Weights of a small transformer language model.
Size: width 192, vocabulary 4478.
Architecture: no biases in attention or MLP, untied embeddings.
Training: a variant of Muon for these matrices, 478M tokens, 3650 steps.
Each number is 200 + 20 x the weight over its row's rms, rounded and kept within 0 to 999. Layers, rows and columns count from 0. The size before them is the row's rms in percent of the matrix's.

# layer 6 MLP down (transposed), 512x192, rms 0.0449, rows 438-449, columns 0-95
098,164,230,191,225,186,196,198,164,225,208,193,220,204,230,167,216,247,200,198,203,180,194,200,248,189,200,173,210,210,212,216,213,198,201,217,230,233,170,235,208,192,219,223,206,233,163,188,186,169,193,188,217,215,189,188,215,203,193,179,206,181,221,198,214,185,146,219,227,218,195,214,194,171,256,197,169,221,196,185,213,225,181,206,189,216,214,213,234,230,219,181,163,219,199,199,202
114,192,224,250,208,173,163,180,166,232,232,208,189,175,173,196,218,197,225,205,230,200,205,173,185,191,201,198,220,190,193,189,189,179,190,247,209,197,213,237,203,194,190,196,213,206,222,220,169,203,198,209,190,209,186,226,214,201,158,224,215,150,205,176,195,172,219,215,217,211,156,228,211,181,215,181,228,206,196,207,226,187,192,183,187,221,200,172,203,182,219,194,206,178,220,207,203
106,210,198,185,209,208,207,208,175,187,202,204,160,205,197,195,205,168,198,177,190,186,185,198,214,213,182,218,216,213,145,195,203,180,160,184,212,189,197,192,216,205,187,203,200,202,164,206,217,212,176,189,214,176,213,193,189,226,212,227,229,193,156,203,231,194,200,202,214,213,169,211,205,201,188,176,197,205,178,195,198,198,176,208,247,203,207,197,214,214,221,188,213,189,226,229,180
103,205,193,192,169,218,154,223,193,190,204,212,196,227,203,234,219,200,177,214,197,225,222,216,184,171,207,210,199,224,252,223,245,228,196,200,234,201,229,213,202,221,194,183,193,180,187,232,205,192,227,203,247,219,188,199,216,209,213,211,173,205,199,208,217,206,221,191,217,236,228,205,190,206,181,229,210,201,183,227,196,208,201,195,221,224,176,198,189,213,185,211,218,205,192,190,184
096,217,171,216,217,228,215,188,207,183,209,222,249,177,219,186,209,209,229,174,207,207,199,216,167,170,265,204,207,192,188,210,200,210,228,230,192,197,196,203,203,211,176,190,206,177,211,180,190,184,201,230,181,210,163,218,204,178,220,194,199,203,232,193,212,211,180,241,222,225,199,166,241,208,239,202,210,159,218,234,212,199,180,184,209,203,190,187,198,173,194,180,230,219,195,226,210
120,185,195,202,193,186,177,228,198,205,218,205,187,169,202,221,188,191,181,185,194,218,164,238,218,205,200,243,194,185,211,216,195,206,213,201,180,206,214,203,189,200,245,209,185,214,181,196,202,200,197,213,244,211,203,177,197,199,242,165,232,228,179,198,207,190,164,181,204,180,211,188,195,223,196,207,182,180,161,203,194,185,206,217,182,165,227,221,180,199,201,203,164,174,190,186,213
089,184,192,212,207,215,251,204,191,176,222,229,225,219,198,214,214,216,224,175,197,207,189,174,211,209,212,184,217,191,187,197,217,232,215,196,175,188,218,257,205,219,200,244,226,203,185,227,209,191,182,211,213,201,213,183,187,208,195,214,203,175,201,195,200,188,192,202,203,202,185,171,195,232,236,175,181,223,180,174,190,254,198,178,257,203,161,204,205,187,208,216,200,186,219,187,222
107,213,187,197,170,175,197,225,200,187,180,232,186,177,227,207,223,215,199,196,191,195,219,164,199,217,221,239,224,190,181,199,181,195,212,205,211,190,226,187,217,205,196,226,202,215,171,215,197,191,216,166,231,206,194,159,196,213,215,168,220,187,171,214,180,220,181,232,203,211,213,184,187,185,183,218,192,182,175,213,209,211,226,201,186,221,161,207,194,279,202,200,180,217,222,192,193
108,234,191,193,215,220,198,200,168,189,187,191,201,192,253,205,177,229,225,180,187,209,212,158,225,174,152,222,188,214,202,215,193,186,164,223,225,194,172,203,162,209,183,198,180,196,226,221,216,206,246,213,218,234,190,170,219,163,183,216,242,232,183,213,208,206,232,205,193,199,203,174,194,198,187,152,205,212,206,210,165,211,209,213,229,196,227,192,198,202,225,177,175,183,219,243,219
099,223,173,238,216,173,206,196,190,161,158,178,206,211,180,207,227,204,179,190,191,169,193,208,182,189,218,193,184,221,196,204,181,222,172,178,170,187,187,215,185,195,228,204,203,195,252,186,230,172,182,217,204,210,205,238,197,195,200,170,194,217,181,213,224,220,230,179,225,194,187,229,236,215,221,197,189,200,204,213,213,198,211,206,207,208,210,178,196,200,217,160,217,196,229,187,202
088,180,225,201,194,206,192,174,217,186,194,216,198,197,206,190,211,193,183,186,193,185,231,190,206,193,197,230,206,222,204,183,165,221,228,194,211,191,175,179,243,221,237,197,193,213,165,250,201,210,228,192,207,184,172,187,202,188,203,177,230,239,179,210,164,217,142,190,236,168,196,190,204,207,225,203,175,192,209,244,204,186,190,180,210,201,210,218,227,205,203,200,207,194,193,209,213
097,204,204,226,210,179,176,209,235,207,203,185,242,193,201,201,190,211,187,212,219,185,209,179,191,170,179,176,204,191,140,186,212,204,190,182,198,183,206,198,176,193,209,189,208,221,217,227,173,220,183,188,215,219,240,196,221,216,197,213,236,236,182,193,185,168,185,229,216,213,219,210,223,172,152,178,210,231,199,206,213,186,209,192,201,202,202,208,212,197,208,180,174,217,232,191,221
# layer 6 MLP gate, 512x192, rms 0.122, rows 439-449, columns 0-95
113,219,182,189,171,167,185,216,198,223,184,179,190,219,232,188,229,187,205,185,232,236,219,213,203,216,218,207,172,207,214,200,168,211,177,167,203,173,199,152,200,222,215,189,175,184,222,196,196,218,218,213,155,207,206,184,199,201,185,190,195,217,186,179,221,181,182,224,209,191,200,214,207,198,233,173,213,196,224,204,211,200,195,168,221,224,208,242,220,158,180,213,193,178,188,188,225
108,214,201,195,231,164,180,233,199,223,181,178,235,235,192,191,223,207,213,242,218,197,183,208,206,196,210,195,227,164,207,187,183,199,214,170,188,180,200,174,198,216,184,205,229,189,166,207,174,236,204,212,210,235,191,204,172,257,195,215,192,229,220,212,203,198,200,191,195,205,213,193,246,198,183,183,164,223,164,208,223,203,175,203,235,191,179,184,162,238,203,195,199,229,172,221,218
112,173,209,222,174,226,196,154,196,167,183,188,188,206,200,213,232,174,201,209,230,200,221,204,223,210,190,182,215,188,207,215,201,232,200,186,207,199,202,214,219,209,169,238,197,193,199,199,244,196,202,222,196,191,214,160,223,206,182,169,212,205,224,216,221,235,172,240,186,204,197,208,187,215,222,206,223,203,175,168,211,173,198,176,202,212,217,185,209,206,210,179,180,162,193,177,210
104,194,190,193,195,187,203,203,184,225,184,232,234,212,210,171,207,217,198,167,181,217,203,195,220,233,253,196,208,213,196,231,207,208,191,185,209,201,184,156,226,197,198,237,194,195,177,226,162,202,160,184,155,206,182,237,239,171,189,243,232,220,177,189,188,204,194,200,216,208,182,235,194,177,208,189,169,216,206,197,201,172,221,162,239,210,199,197,189,196,180,148,220,197,186,200,210
116,194,213,196,200,155,217,207,230,190,188,189,157,183,152,182,183,202,220,193,221,188,218,190,180,193,179,208,235,223,212,215,200,239,219,173,199,179,183,201,180,180,240,210,192,224,189,171,196,185,200,193,218,177,216,197,186,200,198,201,211,173,186,168,166,162,178,207,222,184,197,214,192,209,218,178,166,161,167,195,221,173,217,165,204,191,209,213,202,227,171,209,177,206,224,213,221
089,192,248,194,207,215,204,183,225,212,215,199,212,203,229,193,175,190,192,161,188,197,195,191,217,243,217,167,195,228,202,206,200,209,186,199,185,216,198,193,182,190,175,199,183,197,198,240,206,196,161,213,199,218,211,182,205,204,199,183,212,214,157,245,208,178,212,200,204,193,200,183,186,216,214,237,182,233,195,185,163,181,168,195,204,244,189,187,206,176,193,206,202,196,199,184,192
109,205,200,203,175,225,188,194,166,198,198,194,205,234,171,192,246,200,205,184,189,181,210,150,183,218,200,210,210,161,164,241,188,218,221,235,208,186,220,208,197,183,191,196,202,218,168,193,163,209,185,181,223,184,181,259,197,217,200,213,189,199,210,215,192,195,150,168,193,201,188,198,197,236,207,243,194,190,150,208,191,219,209,206,182,199,211,196,214,236,199,200,199,193,232,221,189
104,197,219,220,189,184,171,187,228,203,209,200,192,207,226,217,183,196,221,220,203,229,182,199,187,204,203,197,189,172,228,218,184,207,182,186,181,213,179,205,206,209,176,233,227,204,211,224,229,218,159,186,192,184,202,223,206,195,192,185,223,183,213,221,178,215,181,176,221,166,207,217,183,270,182,224,187,200,154,189,162,220,231,226,212,191,217,231,199,201,215,197,155,178,182,204,198
097,180,179,165,175,238,174,198,190,176,196,214,186,208,226,146,198,202,218,217,202,260,198,194,178,196,210,215,206,200,161,174,197,203,258,226,189,188,250,216,219,226,190,170,196,215,215,170,176,235,219,183,203,225,190,202,195,214,210,209,185,207,219,198,201,213,202,228,246,232,209,184,208,219,192,199,209,217,202,192,225,181,195,204,160,218,236,231,192,211,212,199,168,195,169,222,196
089,247,201,191,256,205,193,193,197,202,182,181,217,184,205,197,182,182,177,190,213,227,205,198,186,218,181,233,199,216,178,214,210,205,186,184,187,227,219,186,193,187,225,166,239,190,183,232,200,233,143,150,167,209,197,195,204,181,222,188,212,189,201,185,206,170,208,210,190,200,206,214,173,187,200,201,242,201,191,188,225,201,180,207,199,200,190,225,209,165,180,199,235,244,214,184,183
098,197,153,212,225,147,176,209,230,198,202,181,222,168,209,190,219,182,249,208,220,222,192,229,214,210,216,182,187,192,184,185,172,205,185,202,205,197,203,181,197,215,176,198,235,208,216,211,182,183,191,197,227,189,162,204,218,249,184,171,170,213,234,183,188,203,224,158,154,196,226,198,217,188,203,194,201,241,200,210,216,198,212,196,198,192,192,190,216,191,196,197,202,204,206,227,203
# layer 6 MLP up, 512x192, rms 0.128, rows 439-449, columns 0-95
104,239,183,229,220,186,210,185,205,231,179,211,230,213,224,186,167,178,179,199,184,164,206,201,172,236,187,216,226,221,211,225,186,228,188,228,203,203,195,189,201,177,207,193,203,205,220,217,206,199,194,226,204,231,233,174,214,196,203,195,235,216,188,196,210,163,208,206,188,176,200,206,185,184,186,210,207,175,188,222,180,207,190,185,206,178,192,188,255,219,199,190,195,176,162,205,205
106,215,186,209,176,229,182,198,158,154,185,218,177,225,216,178,215,181,215,197,171,163,213,190,207,220,187,209,168,216,171,218,184,200,190,218,186,200,214,185,165,163,194,194,208,171,206,196,240,207,185,190,211,164,220,217,208,191,223,200,234,196,231,217,235,209,215,205,188,191,214,214,198,190,188,199,195,179,229,222,176,189,184,199,212,164,198,230,198,198,209,196,192,219,218,209,224
106,200,209,167,185,202,210,158,193,203,173,203,219,153,238,185,237,179,175,194,200,178,206,207,229,229,213,189,187,175,213,190,172,197,207,211,154,193,209,214,222,186,203,194,197,210,183,214,170,191,217,156,200,190,205,193,210,233,218,199,209,188,228,216,180,211,212,223,182,178,183,176,199,210,203,170,208,221,193,212,194,208,243,187,234,166,204,203,197,221,183,184,190,208,183,161,200
099,171,181,188,168,175,201,197,159,233,195,178,200,211,162,191,172,219,167,205,194,177,203,221,193,175,178,209,209,232,198,185,209,210,190,199,226,183,196,164,205,163,206,213,235,216,189,221,189,186,197,190,178,204,168,191,195,204,175,196,204,185,220,188,185,199,186,206,201,218,241,197,192,144,204,223,207,190,227,179,227,208,212,240,177,211,190,190,209,214,220,222,194,205,193,223,203
116,193,225,251,223,195,201,187,192,203,178,205,204,216,230,211,188,210,193,196,233,225,166,192,179,210,206,198,208,242,224,199,181,192,226,216,224,199,196,191,201,231,169,210,217,215,179,194,209,207,199,184,215,213,193,132,193,158,207,178,208,214,187,183,228,194,200,218,203,192,190,187,182,178,209,220,183,147,185,203,219,204,194,188,169,172,210,233,202,205,197,180,243,185,201,216,206
098,251,208,197,187,233,200,208,235,202,214,219,218,217,211,205,199,199,207,201,210,180,219,208,198,216,228,151,192,184,221,176,187,218,187,226,149,226,201,184,165,210,186,217,180,214,184,160,166,190,194,192,211,192,198,205,169,185,218,184,217,195,204,230,224,230,238,199,196,196,211,191,229,210,184,199,212,206,210,196,183,178,197,230,210,170,182,190,207,209,195,217,206,207,227,213,194
112,224,209,217,213,182,220,202,212,216,195,158,221,203,192,209,220,202,187,183,190,197,176,191,210,206,181,181,189,187,207,202,210,201,196,171,183,202,182,191,193,191,184,222,190,171,184,199,181,206,186,202,226,203,201,191,160,216,183,187,240,210,209,222,179,203,146,173,204,233,186,203,177,197,193,197,179,192,204,201,229,216,183,216,169,215,175,156,209,211,200,195,214,186,234,234,198
099,226,199,176,197,186,200,196,191,203,189,189,195,181,226,193,199,183,199,196,221,223,228,189,174,232,199,147,209,206,214,207,178,183,195,208,202,219,176,189,195,218,192,188,211,210,209,227,191,222,158,222,185,204,202,196,225,240,208,180,192,184,171,209,188,197,221,225,189,184,179,229,212,225,173,211,184,194,191,189,186,189,188,147,222,184,185,234,232,218,216,175,176,204,164,220,165
102,238,232,174,212,217,196,169,166,225,192,215,212,163,216,206,212,181,209,218,227,195,231,200,213,177,186,234,167,216,180,193,208,213,214,192,214,177,238,220,211,209,194,216,221,212,203,202,219,193,218,197,187,177,208,197,196,204,209,186,228,203,207,217,199,164,146,221,196,185,217,204,190,183,201,198,168,210,203,189,215,179,176,205,191,219,203,219,205,202,184,236,200,200,208,238,214
081,204,203,219,179,187,214,227,213,189,188,212,193,163,149,204,198,202,205,207,225,195,191,172,195,191,206,222,213,221,191,194,212,181,197,187,210,177,183,195,191,183,181,216,194,197,216,180,194,209,234,220,245,211,201,248,156,190,210,242,186,201,229,228,161,212,193,208,204,190,203,211,191,197,205,246,190,131,198,182,167,215,234,184,183,208,199,190,199,207,184,177,223,223,224,216,209
102,205,179,210,167,201,191,193,216,204,176,167,164,197,217,207,205,219,221,211,224,179,198,210,192,190,166,198,174,179,169,214,222,159,180,222,212,217,190,228,184,190,206,203,191,186,206,194,176,206,198,183,223,204,184,237,207,188,177,180,173,200,227,168,227,206,187,205,168,212,217,192,234,189,181,211,212,212,201,199,223,198,196,178,177,216,200,190,226,202,205,159,182,195,199,218,201